config.toml
norm_place = "pre"
rope_theta = 100000.0
init_std_down = 0.0
lr_head = 0.00809
train_tokens = 241900000
dataset = "wikipedia_en"
Each number is 128 + 32 x the weight over its row's rms, rounded and kept within 0 to 255. Layers, rows and columns count from 0. Numbers have three digits each. The size before them is the row's rms in percent of the matrix's.

# layer 6 MLP gate, 256x192, rms 0.245, rows 218-255, columns 0-95
103:109111167121150116067127121110113065122113139092121220124120170097106122150134099137125109102175092138134112134147136128103146112152160132102108134157106161149137092087116147118123119127085095098109078118161121088175155110104093163104157109081180150114076107131128158130119151105143116190
101:110102117121145095141120159119128141129113143150099152159157091133128147132150113121148108136152083136073097088160135170114127091130124137131108115147116097137157132112113110126169154162167157194157188121078130129128092197093130178154131062155124143146123124107123115093255091139158165119
095:150072143088109142130125143142140144146057165112173173145115125123135132134084164088111157136176146191048114135110121130149104165076133111141156100115211111093127150152112151104132176083106137059117103166129136125126106210112077130105113140120145053118110125078194115108124152131113117107
099:082137188170135138113105096120180111162167100159097137095087103101181101109102139062134120115129166119137104132112155130102181135129136159149149185142171116087132128095059104045128107168079133142063114114147086102187127094158121105119161111115139155064068093176153141095104130190108076092
093:147112084141174044212130165114155167155188136151124145116112173146161138128150191144122125143158105097126098194116156141150138104198093115151122149132026129123148145087093153156132135108079149125134124123118148116168112141132140085123099137156183094087153087152104093138129130166174132158
097:159153101078168075142125089104132130154074181144151155064118135161152077138147142135140101137122138108125120124105085143124154150102138155153115107149147173205128171139128139117109117167112143048063124110116157140138027206133062179154085121124116091192117104140152134125091131151108096116
101:115118067110073095159063108151113125124168153082132133068108140124112065144138122164090099081133113160133109112151143149099106101102143115104099146095118123103118167035121102116149096186129170112144158181152145152130110121143135120051134097107099148191154136107129085120103173164151166152
093:097099145128175123152175134139116137113099143130118089129172092154091117106110131139069112067139130102143117102113134107141125170090110122107174148138109148140179147089116130118097133182062116163124167127116129162119081169161157088157118157157173079119144148156129176081152174180152174123
103:129070125096208144131177160101098138096149106093142110152132161138074095111107121194121085129131118118113119150130129111127111092136138147144134060103118067149136139096115107125135145116092116107068129100080095088182100105143120165195209102073138143125126082143115103111198147189117131144
104:103119140178145145203062147187166153161199115091163130078109119089103134148109106118125150116090179188110137142162157127176141063178138086119156131120116144120071152101128082119166139152130116126063127164130141119069103178121157048093094156212158137100157133108118140109131207140130172143
098:107106120088137192089139126135050091047166126133100132089129156100129128150145147114114147178157132144132136094180099138093185171100145086107117118184108139128099127117058089059104183152147143153090080133127101099157183087137106129165136124112181117130066086159125164191114054088154168127
097:128149075123173085123093112133092116064041169114122155208149164096106107137155119171163094113122163127090163108131072095075104149137191118103118145098127103151138165154132038130110149093132079194106165144074169131154084104150136121126161083114123124171153148150130095186192151095169132122
093:172144134138102166134090161168169178137133156123125089071061109141157194095067140159105143141171099143123103125100148104145172080140079044144108122074141121111182087099167072149174167134102120093135128166170104165081150157128138133178098179199102193103167113125128149149139139135087115108
097:155116191144138089093123110187169097056171113197179097075150151145110140177121132140166142115140070116150131105132142149141128076160112153165130118153083075116115089105100105078106155146087134157136074142128127158124142137098187107173137097099145166114118091090112127183073123118101158109
109:161108108091099118146135084067104111092143191154108151179099127071084186138083152103107139173087104076126119184146167109084093078143178106074149113150096111115106152099105077185124112120074134124134151175136173139110159121101088177104165106125146118128151159104113159173107118124145126141
099:120101116094155119163122157172191124159134157106115138193094135113136114219113048116145102146096126100170194165114160156171115078153168132084104166112166122128112156115075088106159085118101116129103071141140139104129174103110123120170129165162140110163198149066152164145090177054167141128
101:088082125142147118108157088167151125088120160103143129084143140060155165164176099146121084111099093190177114090128075128120103131063166102190095158115098099158155142145140053134119105104083199200109121099204148088108074169100117092116118142128116181184180174138119060121132123077106094125
104:144138124134109103129069124142130131108124094140129074130113122175095090142129131124162143191162191091057113100092130137150170150114146148118095104123116150148121078122161085164191097150081151122160136128086181165117133099133125136154154118048085175127087142126118097125066129139153174136
099:145077177070155134172102122126140088128156099095132132120094089166124189105124160131125136110113134125150121128223141143157103119173164138135146075084071199072164125084134040111164191157096129167099112120115063122123137129218088102130121117093116114120106142161208102116106143126148133166
104:143097126148135106126172082120127143114149113136158103124172126167138127205118167112159112182141146204088164136147108163170139121086103078138075049087112171145154125156122129117164147162119145161112143144163096110101098161156105105114185127179092149121112122191139194077041179107128151144
098:115133178136110191051127167112114119081157093078146131137150092141164174106108103144130156193132192152134127149141144107160090153107129071120117147116139138087140117079128064105090132180116131089105113090086151147059126123122178166066093145116092120142158115140104147193129100090121114157
093:152163133191076142095117126153122058127172203066105072104161112124156125082100111160113143181142183172092149170146143131118129139151135093120123112181141148170059133103104121111199139120122120168163106190117129104163171132116156151108082068139095152126099111173167127082155098150204102180
096:127149116120136119148143119115124121149101192104125108142148101128129060182105121111094104177153181141077122133111105128124101112067098144070075187149165165140175197142102158109107145123119148173195155171122128109099156118079106109155071116154124089100134143090152111083157077115137147173
097:066116116061146049096128171074158110081118148111181168086150087128217121100157126159181083094199133110097128125094105148176158150134146151090186105144134116126183106155092159138131158112159103161139061123130119140150070135135115153102123134158126134139193119111122116115120091141124104157
108:176142144139146120092189099062154120152103104159153142130144098146120136089157139114143143112149127147132125185184144097148064126146127165070144169130144118103106158178080145090084074104047091173106145118201129112172134110117090107150076201207156153138084095082154097122120101148147079070
091:141179158120131182153122147115164097095136074109118139135182063103153158164168129040137171184136118077119086148164132154142148222139076120146118105063133134176155128112199126172159129120062103150182140143120114120177159182095114149129118140178099110160132122106106109064071110141125102097
095:093117129079197157174089153156086096095125127203133128065146076159127135122143141115115143077133123101138119152075189109135139108127048127093097055121123132132145103108056154120174106154185138117141119129169103167173143144093111163118108170098143112126159083094123027158097159127126118141
099:148162169179113150052207134176179115141154073170153133122133077119110151145127129126136173091092135109171092090073115134148184113127084159061115126108083149101145168079153076101121145139109110109123150174174089151123187117129045153147070099099158110159159123144131110131130159142105119120
104:196172136075165170087186093141160159100068150073137114125155077131180148132110102083109120160125125114098150093122112128127144142104124106111118165085122117169159113088125087127148037075147102072138141126112103196121125155148144037112119121150195088134104151198130143124097138079085168124
098:099143144126161090152133158111120127171152067088107181156134120143089135118084130133142159160152172148160074157132182105138077188160155136029133154068133126104133167127092155169184121144111099151140134124133119156154130110150099154167157134138133142081067089154143115139083130105159127103
102:129097073086125077098135123152105137153153140199161159122126120108082112102177119037096081090148095166124119132104159128128191068137076108133153118175147127124093164086094204053094159144181118152118157123161112113104087139148110123117205155099108148109138097152130155115134128184122094118
116:126133146050115191141139067120189157182130130124117084128096172173111135131098118112140124141101147149170139108116128124153129155106113110102125145131145146130166129131091107113177113139130136103123124158141137112134136099108095072118103174153092143166156124108127200151078160136113114126
100:092120133099136164132080122082160179146164175141158161123171153105138155182054147068104168136118105111170132093140204102152107167176145172046153097124086156088089164104181124101161156129109107138068081155127115138104092111139092107167127130141124080077080187141094150157131086122075183143
107:116141168160194162104114104124114131124167102190152153104125137130136182102178106097150149122120108130135165123087145165083142131089122126089131146133139128133060163132163107150063038053126150194141146145130088127136081089122070135130148059190147053168150151123146129121155096098180147158
093:126133162106105078139050071133100177113100171082108146150180117134117091066184148126166111105177115073156156091149121141088093169124090136144161028129145130181142099126112167145108131171154104096182107134151155124157173157183116135090093154125083117124094130104101138074153140123141094151
093:124101101119122169079179091129122146152111128144148156127139142089100096160144101143048092121176135133138120155167137138129133025116142105141094127115091106216117140106097137145041184083192082077062170112135123113155112106140146162094105112120170138145060136131067144117112092136143146118
089:138150100119141135159180105114091155141154178140152166123142120089088110127120179110107099151100209110161173144131149055158089088113138195150124156093118137117101192084135174093077110110155116141144174177118092161110134103135121094152076104067162095111185127149089128123144153110099120080
103:169113058175118151078180127103080141079112117110119085170138121153140168124084124111077140176149151124137108119127088149099090128126149022163110084170132061128138154108137125165110106134101168104107132124121109150130083097140161094146160152181135127138119091192112107145059142165171124163
# layer 6 MLP up, 256x192, rms 0.247, rows 218-255, columns 0-95
104:153126147114078108048152085112123039100103105092103102112128197135071151108121175108156147086086145111122102180106121123148184132063151123174181136110131159111151105126121127115060132158155164143125165169159140167123118174155078129109133138060174127135100122113087120113112126141130107097
096:117132078145127098110086135118100111091135173138173135110127081140170141175131124179158106111174179165071128087120087147147097098117126109140134137142079086131155152104131075135120136151132105168134157100104106120141041026111112217163151079148120179113084125128109196117168122127218106145
098:133120184106194170132123136070075136114096083100101155167134160138174140157100194082178154158129093116111095086137174167110141160105168099126097114161171138069140157097142134108130154111104078056095080182068160108122104172116065208163073096144107094049123137091103091094159194193170129079
099:125112097102151166115161122222025171131129121141162159109138173163107138192154181158114172159140179110139126202086158112148058136091095129155158133100134135170148177090131145115126146165155121159189165144104159125123122148113140115179165130074127085109142071078097056106142123036085115133
092:156142117094071125126178120140115080143116057091212087143067135094143110151151064116141152095138085176147115110120111084128117116100105122174123117106130155026166100081135114112162119147204149127089161133131111142078127109128122153165123111076105063138124105162168118130136131110088144099
095:172107132156097090107084138131056081122142154117127141086137148087175124140198105137141176158184138145138118124117132161131133130082100140124207102136095137155130133132156122184105145161149177070155043151131110145108076127146158102161088122207206121147141159147176139126094108175120116121
107:123131088126146123116124141202127120162126113136139143139168128119103138118127116169118129134119099134135153072128116083101073087179146141132041126135152116068177125100140161113091116106145084194129126102039185121118113182165153131143155116116138084072138178086130109174089136149097151067
098:081159072142118087146100100107170151134090144152164149149119136193068053143151096179114130138113127095113138089160125136111080157115163177073181134103158110129153187159145168103200173121128108184133136116146066109122141169158151107133108139080191128104097127059172128099133092094177138102
105:150151117170159102140173124136156163150108144121108176153095094207160140136104123144162127145171232097172142107121154071140133172117173123131153190154122115112162153124152115167130166078161156067089124141103172142116178151144122108196139151094119104111134162096113127141178135138121155187
103:178105155126119084116134133099130116091071126177119171201114121084156116100126147127146127181141148111158170115131117162150145202116171101110154108164138109114141125188138161155079090135097168079162115126187162115157052109112105217102140113089068097144116120111091118220101089153151138145
102:134133114073120140100146132128133109114086137092089113093203108175134092147129157121143108059190109116130140186109201130092119142146122134091123111112217132121099169118115128121124137101149128151097098127144132060141091073215131109166133136129199138087129041149061133148179130103155083119
093:082143084156148128105036133134125077116108139078122151158159150116120152114178103123182168126129134160136188097157088108097133120145174129095153180070183170093094172135168047067138137130108119160131185141118120141124101103136127188166115054135107157122119181163125097164152122107141137099
094:131125154137145100141120124129127059104119144158108124170156152052163060142152154092192103104106147168123125145157157141120116135111162165160129132173154118134089157116119127147110112102153162232104169153092144182150021106123102105054126095089090095141142191111133127196134132109134121119
097:092152081139129138091085121113124186133182135116179128157145124088151119121116100120086175225119157091074111128124118094117101160146101141141119160176210116153122150171110131139123111133150139146128128145115173135085159110180160151134113173125142131127163172118133042099096103149146145089
101:146124158067114124134153170107125137125109124064132206125228130095168201106078085098109137151136157195123164145165207148170120128158163110144136155113149093147109160132135038124111152123166117149097073146162123119086171130143121141154171082112146110107132148178142191134173097109168091147
097:115146193148123111091166141062140123145046129187075104140119066133084177188096174100119101171158142138157144155099105142040168137119106120089158123166151140137133050131156100171125120185161170164136164153125135114076151095110130171090129121083108111128112078143080094106163100136089140133
099:163167126128108093074091129124119141134097162207134044057227072113113125160164120119157080138164132133151083098171094111140129134132100116144130108135152104127131117128050142147116146102203149177102135184102112149114145177162128105169131062096126123156080140139227115112161121149137144154
088:156077161158150178117152150143120105140162177083048066117153176084121179092175132179120114200076170116231085088123156117114144103118133155143151144178128159152070111141068169144112095137084071199167057158172106080169171106099105147157107134119121110133128177149154100143139099158127118149
100:105170146091103167088126074085105127087093129130128134149087139144096100116089149107093158114098100128129138124138137093187193160097105162138066152099209111144149114093059071095134136108149147157123177141086103161097135126147098124099137133108155164157112095145204082107076095077065133133
106:091157119111171144136077085166095112152121169185158127173123075097158144193100160163133130071152186133074128109145164093162112169150168186102103104115100137156151104121179141124132145158125123138119076158120104114174056149123108148204157138164171123099142121124087086069084032169116174138
098:135134109118132072170178124141170123139126154185089139145138179082205072154110132119134088083146100140150125136136070146153145107082132122099084163138076130187162129171121125115128093095112125161101125180160138132126126153122057119170179198138149145193074134132103072114155165198156126156
094:148117139081138152128117136105107218124087092184210148155121165113104167129151143118176123065082120073189163065143153122131137116127149141112130121128147134125083164180144108090101088131101111090119160122125119136079086145157155123128148149096115128090105137099145132127080081127110176061
094:123098153143131117107111097155102145149123106142094119176098104135123123086129135103086104144146137136109089145092165110099138097078041109117137109165149144171163174124087169175142039126102139163163136126083106115135125115143084125161093119098168148197118099113145074099155160126145163130
100:123102102134122133131106128126094105148178092144150112145168112120202091175102170150111069144137139104046129132117092088156115165152111120129127138201131138123170173124104051101156110140093163141132071089086152090072093117167167152087120175193126084058179107122098053096125101133120111132
104:081188163088156138110156086109150121095060096153219148124130102091118117158181125097130132159178153144169112109138122095130132123103147064103089084150149166128142145163167117133087095106127118157106107121126122172133163091163131145152056122123128126138126177141171057122100101117100069130
087:153147109089103145136117143144181150154127086063127152119160081128171113123164168064130150170137126068080051145150134172124137094106091109166126131104158122147163106112139145154153170106092064135142186154156148165154132164141123156081164099148135114172083100081121123089093163122160131108
113:159122147170156096188140145113130068133123081164141131133153133149093129106148125114112106143170074109141170160138074123114137176095108099101046111120192108072130120148100140124091164073170148162159147086156073145136199126079102121086152093120109076136160157115066168162147073115148067058
100:154132140109139104117051177114129147134126187056156124195125137097153092162113144156145138119119091160130174148138095140105158123184237092108125104069115098100124126175122123118166160107146172126091109128099128135122104177099110104136152113159155137111111140126148132168176079109111117109
104:132129105114113103188063135191120097184150187152178146146069162163117161098123033136143128159100114136155137131103145126137092125145121090115078135100143109124105138150172103150144121109132155130184189144124135156135144156104138126179061112144126098164167157102158141096117112155163092099
106:147071079111107112112135136144143152164108154178127153086127157181168101077111108152113160138115142155179106123178139178116120173150132103126153147165184121112136165082081155134130084146122136115087104104064118134136151157076151116180134156154152106143166067089200151096129102112126090179
102:141074170161140037128098144100159158171171078108182144099121120123135114081125122113088150111095150110145118156152141142151116119148148173131132173174089105103162168138119178097175100090145101181098137128143074114146123146173111102157141118144129039155179109142080099078124121198101125081
118:090155124138118076149151191053128150125145139068118108144161103160015155149114106120085121138175149090065148143125111159121143103103141125148168189155078115139126077190148128195147111146119108169155142097151154117132105137174084145103128164162124146111121088077078102126119187106141164150
098:164151106110161109098154131180132131120115130118110130173079093166142112110212110114148102109079119115101146124122088192069154129125117097147126070104139170087196091134127159177135081124188097107170162099085155121141141088146139084064138163163198133111177136095083076136135137132187079100
105:108212125149144144143105169139091121178123128064081104136147128170102124114142119166100135107101108132101112120143064158103129138165138101135149103116091125166205114121100094065176238140175165100178142146082114129109169150114175091087130177110104181153138094114112118135125161142160088087
096:117157099064134138153100150135124142097104114097078156139182108173087082044141133102110099122112126089120113067118117180131199163144152174142171104111113125147140042219125142135112148145097112138175102107129089151146137102112093139092129143168108187096069090115201172077171144119111098162
094:117114098137081105105140112198145133113133158085145198109122165130146154138078112083156158155107169137128098141104128146090124075109111144097084163072104160085066119137160209129147123164092083111159176075151143103134051097142180103121111099142139152106127138128107211189132155193124078044
093:094159027102108077153145152096065120127140150188057176145157139159155154129073106123079085073103115119114089142101161137142156150123188079192132187123130152105127113104213120113148174127110149107111170093155122188155115120102086161102161078138156146116138095143130091095132170117090118168
096:166123104149108181088166180122111080082089080129098110128138100116139079166090125098119165103111102091114064095106133150121097116127091099132058164146137078145153102177163039113124140165157109081172084089187147132174120069108151127115161125083178160112131151163081067053090116131089126113
# layer 6 MLP down (transposed), 256x192, rms 0.234, rows 218-255, columns 0-95
097:097109155059148124158140116118145146226128121120116131121107144189155104112086103057055123163135084102147132122133114163183116091138085116094095144122158092138134120186169142136103162108113126145111150120141117059126129102154188187178115110145140096175088094084072140157119130156077132120
098:143157122129097112102161114097176122124157140115111162110104089109124063143139165141094097126106083111148135108082131107105119106106101165150090077121103148174155179129066175160151169141133050089152152173159166155110110107113117164132104101075161154133099164058174184157079128151124182121
102:087109138145122171144137168105108149122155095173109143109122091131120140125115144119100160101091115142108131104152114112080130127036119154128150169132124125068048176110163046096091098128166167139169155118171108116141077130142112085131106091144209175166100091103099125126166160112056109179
099:100181166141092115124160188111130126145176070123117169100144192138128133092160117190123125140137179104106083166157115129123169171079177093060094138101125113045117119134154041095138101120190117172125096119146129145100134082120156121195134099112157137132122089148093144112120146150101099109
090:143137100116087125117172094127169197146169161131070090119166097128091101149121137133093138161083181119139195152137158116175084122152207154119137195105151129045091073132147072098092124141117086092090167114129112125086079118171107123084101182102163193154096089115167134085085155159155128082
102:136097116139160164157213069170120179120082121173133117108154078128078141100070142090085150112121110114119145161096088164139090122162139160123086172062120125093089120142048130139129098151083136130145155133127098123126148130114092126100148120090087135166107110120087190109132187098140156162
104:145136160110103110137076110137142130173148142126142137175133064206148111119129180103162110109198116151152140089062093150170116079152104131152154143127114161193139136147079021146163137132132154135132118103069150136156122126143118150125136112092182095147052154102107084097068158137189057148
101:154127163106093141125151151126131131143172077120136142182123142143170192117110127101159117173133179170150130171016092099125101145135060143178085159193206169135128128147145155083147131104160103154101197103140188125177156146117147140151178137127137144145086108089160131151134151149080137062
106:121127136151173111117162106074154180121090116101146135149141182134151115104125123104130170177130214129141109110183113047115154113128099129089105080139139118155170131156168118056124171136098146115123129143151149090173120076170084138116109142108101133150103119154163171138137129058141162131
102:095162161119132161151171132171153148133054157158139224138124103122125163116128140189112162080124130156087071177124158105127129106107166135151129127131157120131042132133148036087146133128102126181149066100131097084150123115145103117093126131153053087128129151081129158100129216127174155135
097:120111134072096087139105149146169121088116174127164080099115139100076146155129084165132087127164123159143126107081141128143114136125171165143131153197085124115075132077151083147175105224121105121091055130147105124128104113090119092093073116139113108099148133106135123080151160119063140100
094:117105091086143154164202098124153103135167065092145128110112089169112125115095134162133153098086070163102157152083147186163165122165134176206119112160094185145163157098130128120105114152147131124159144135104153114123179071116119135171108177103189103119206140144103153179152059168140132145
093:129168121142132128100141164187171127103115171146189162154129139140170134095139099162144121125172130147163134137144178130175194166092086106091134121079132132110084116180138053160103162155181177083165158112144089080102163111168150150145057071106102108075109101146138106089107127188181156145
095:152147098095152153146199084101085099121075095119164130164088160071067112073139125125119102060116129108111174130113197132175153178131127163141141136103133211098143175134156095103096104107131090174150144071165118146144117122137123147076154186131132120079104071146179183133173100096108150190
106:123149124232105107134130112144100211162103126137177174119114132126093109103127180102086118160102146099084050170136152192112124082121135073110166091138077102098091198105115096142158116129077124159099125146172132116143135108140097150112152125045141131117188157179128168151152116088182067172
098:153104162180065148116103122114164125152119090059112110129132128152117132164151132193147138108170141180146122186124135161083154131128160133103126107182121142162094169123195149121136138149112080153111126070135153156107159113098144108117094102147116168119138163064129140076133129180147107140
096:128174142140144166061117084121104102113058120137142140127109187148150101157151119132114057169135076114114162126129126144173153108089105124153178150073098160096195145142179208085118123142146162172140111159093131098125129118126165080122074102108090119122080170133133168105141164115129130086
104:161096095084168112156111100124160145136136083103097141141137133110081142163076051172137141117133157177075176199082118145163150162130110113139125097133076144194140078130104153142141145144111177090101105070109136099175110172115130146189121138116116142143143133115135070149148111067140133108
100:150152131093084087191126109139121137127155141131164142148140119087196152178111126088177090132140109150122164114139123107099080111127107167084148191129099166140179136106186068165109124177136121166104085155151190088156112126095197164134125125090084141135123167130092118003169075136131122100
102:119176092129097109102151166156160144111094106135095126113113202146150091096117139081113157048092123134098107128081151158102147140161128114089120169129093081065097160177110183154169127160132166121171085151150111182139170130122171068118130112080124104189132130135094188138161139113115162082
098:106087133131116106127191092163147115155101078118102136130215068180163091057113128102080132125035126125114175088115140121153125119123144142095063136119131140108113160152144124089102138123078120153117134143145102070105113096205140092199106140172138104138102126161134158138053164155181165144
100:113125140102102159148136130151107168112101068176163161142107103148132099116223106148093089117143134130217156110105106134163120158119159104146146099125124160158176129116189139160061085148140116074111168152147155128108145072088165148144148118168157126154183089103095101127147130059167117065
100:100157098105104109132182154141145099143160125083181154122143107094145107162084131132117188130147146211055115179103187164112091102159143179192131148111097150159103144143110076121157186129149127106138151159146122110101122148075096167125134146161120108104151169123142085081176123090144104160
095:110101130151098126099112116106153122128099116164125144133146081070074132164139139133078126068110155091122102051104178123090125218110225142190142171173170187124154117132167145086178147070084102194140192118150154078077168088145165097120086134154106117078088084102094115116106145116115178106
107:097064146146148133164141149166094138119157200124155143142168092169135069169148087088125090129075118154189102126128140157109166157113115101100169110110115141147147062060147167137142122176178176096104120191161133154097101118100122067146098144103177130133108063124095154124133139153115136107
093:112103109084121136137143166153098138143099139157172164105147081134175085136119115108090155070161173135124177137139152099107091143154069212115188139150099149163162188207094099128123121099166156097152070095143141095127162104076152150144191164132178172136118111083095157099102128176151106129
108:097109155090124162149115133148163158159129098131142137066076167161165148090140185137168132145120086137150084078170100090090164118162175115087115045129122112151134054160123090113101090136168178179190158109143154099155079127110115134149151154124159146123160128141116104102103137139168050069
097:135173107068171093112142111092097098151127143140077095133142129142134151118115144058150103128118119160177139198111174170117099097106173136109115112111130121161150118107123122164116121141096176098139149118099137096178145096104181128212144094107153160138174077146144129070154102113081147048
095:082092131147168096122084108149070073147110115186094107149122075127147109198138132143079091044151154094099130098112143161133087137177134125112071085114099127125111116144127193142167107129119181070134118098107126108089116134106113158119168094181129091129168133132139150130151190104147079130
104:130133120110139127164098116041114129106059132097145118117151137170109129072102153159081188186145152160134059095131107160159093114171134109115110121093071109051080190114144099182198154114162124104149072113180130134138084098163136146176155082145125168137116111169145092129128140127151195150
103:087134108104180166123142091170125105134143055131123132132178135140129127127076155068096152167093141104125111107086155131154099093124158057065143140139159169114151079141167190116141119170090170133151144095109181163174073120163082123137162103032116097116133159136126102128104131161116077115
110:149087175150115121074106102097153217093164160146087152089101136104100150181119129149138162186212144070213126140128119104122149102112130162090099091088092140169105109151127095145136111087114160173092111133136084136097145092145111120166140086144095136140101115152119067165072118115104102129
102:140121159060175112099160084109008128132151104139085094113138064128109178154141123150111094105081173149178137092138145143153134134142164203089145109092182156100109112099157141104137167085150149185155133111099125083086165134140133135102091138100078164136100158048118139125145077115051067106
106:110167116143102096140098133157135125178116171127117122188126152144110094141143154105158124074133103097116086086156070127186122071064155176117109173100128124130120137137150172074146133162182140128132176132093124099108130134117080091121106153123116148099118178137085162178128145188157148165
098:127067140128082182105096134090131119098144147129115169152189143111127139105111153139151102129127099084152128175138164150123166135110147146116119119149052075149137067133139063094118118117117135098102099125185131139123136132179110069161096116095117081144062151098136112082134160151158188107
093:165136151099147134149149146130113172114071121084145097197151148067137124143160146174052133164169072130082106134143131097119163190109133121169065166104098114191164146110079082135087125099127126033095049112180171108146131115168165113079130114126166134131138117133070119102119110134114103122
097:117084098089164096122189116140192176156142103108121097098153144148143118150145173169115095210153131085192124155121072195086137144153181091122166120082088120138091155075153162123154152103094120072121131127131128167080106163126078136158154137101088157107078173138112099118130079120167124094
102:113179099151146132151129133104077089138163153117121140147156132129145165111113176110188097126173069110148171100102143188201122164154015093115149150092103141081101157161124198162156153057169129184161077107078116097181148164050132168127143109143117146153156131117112121171153117090152116113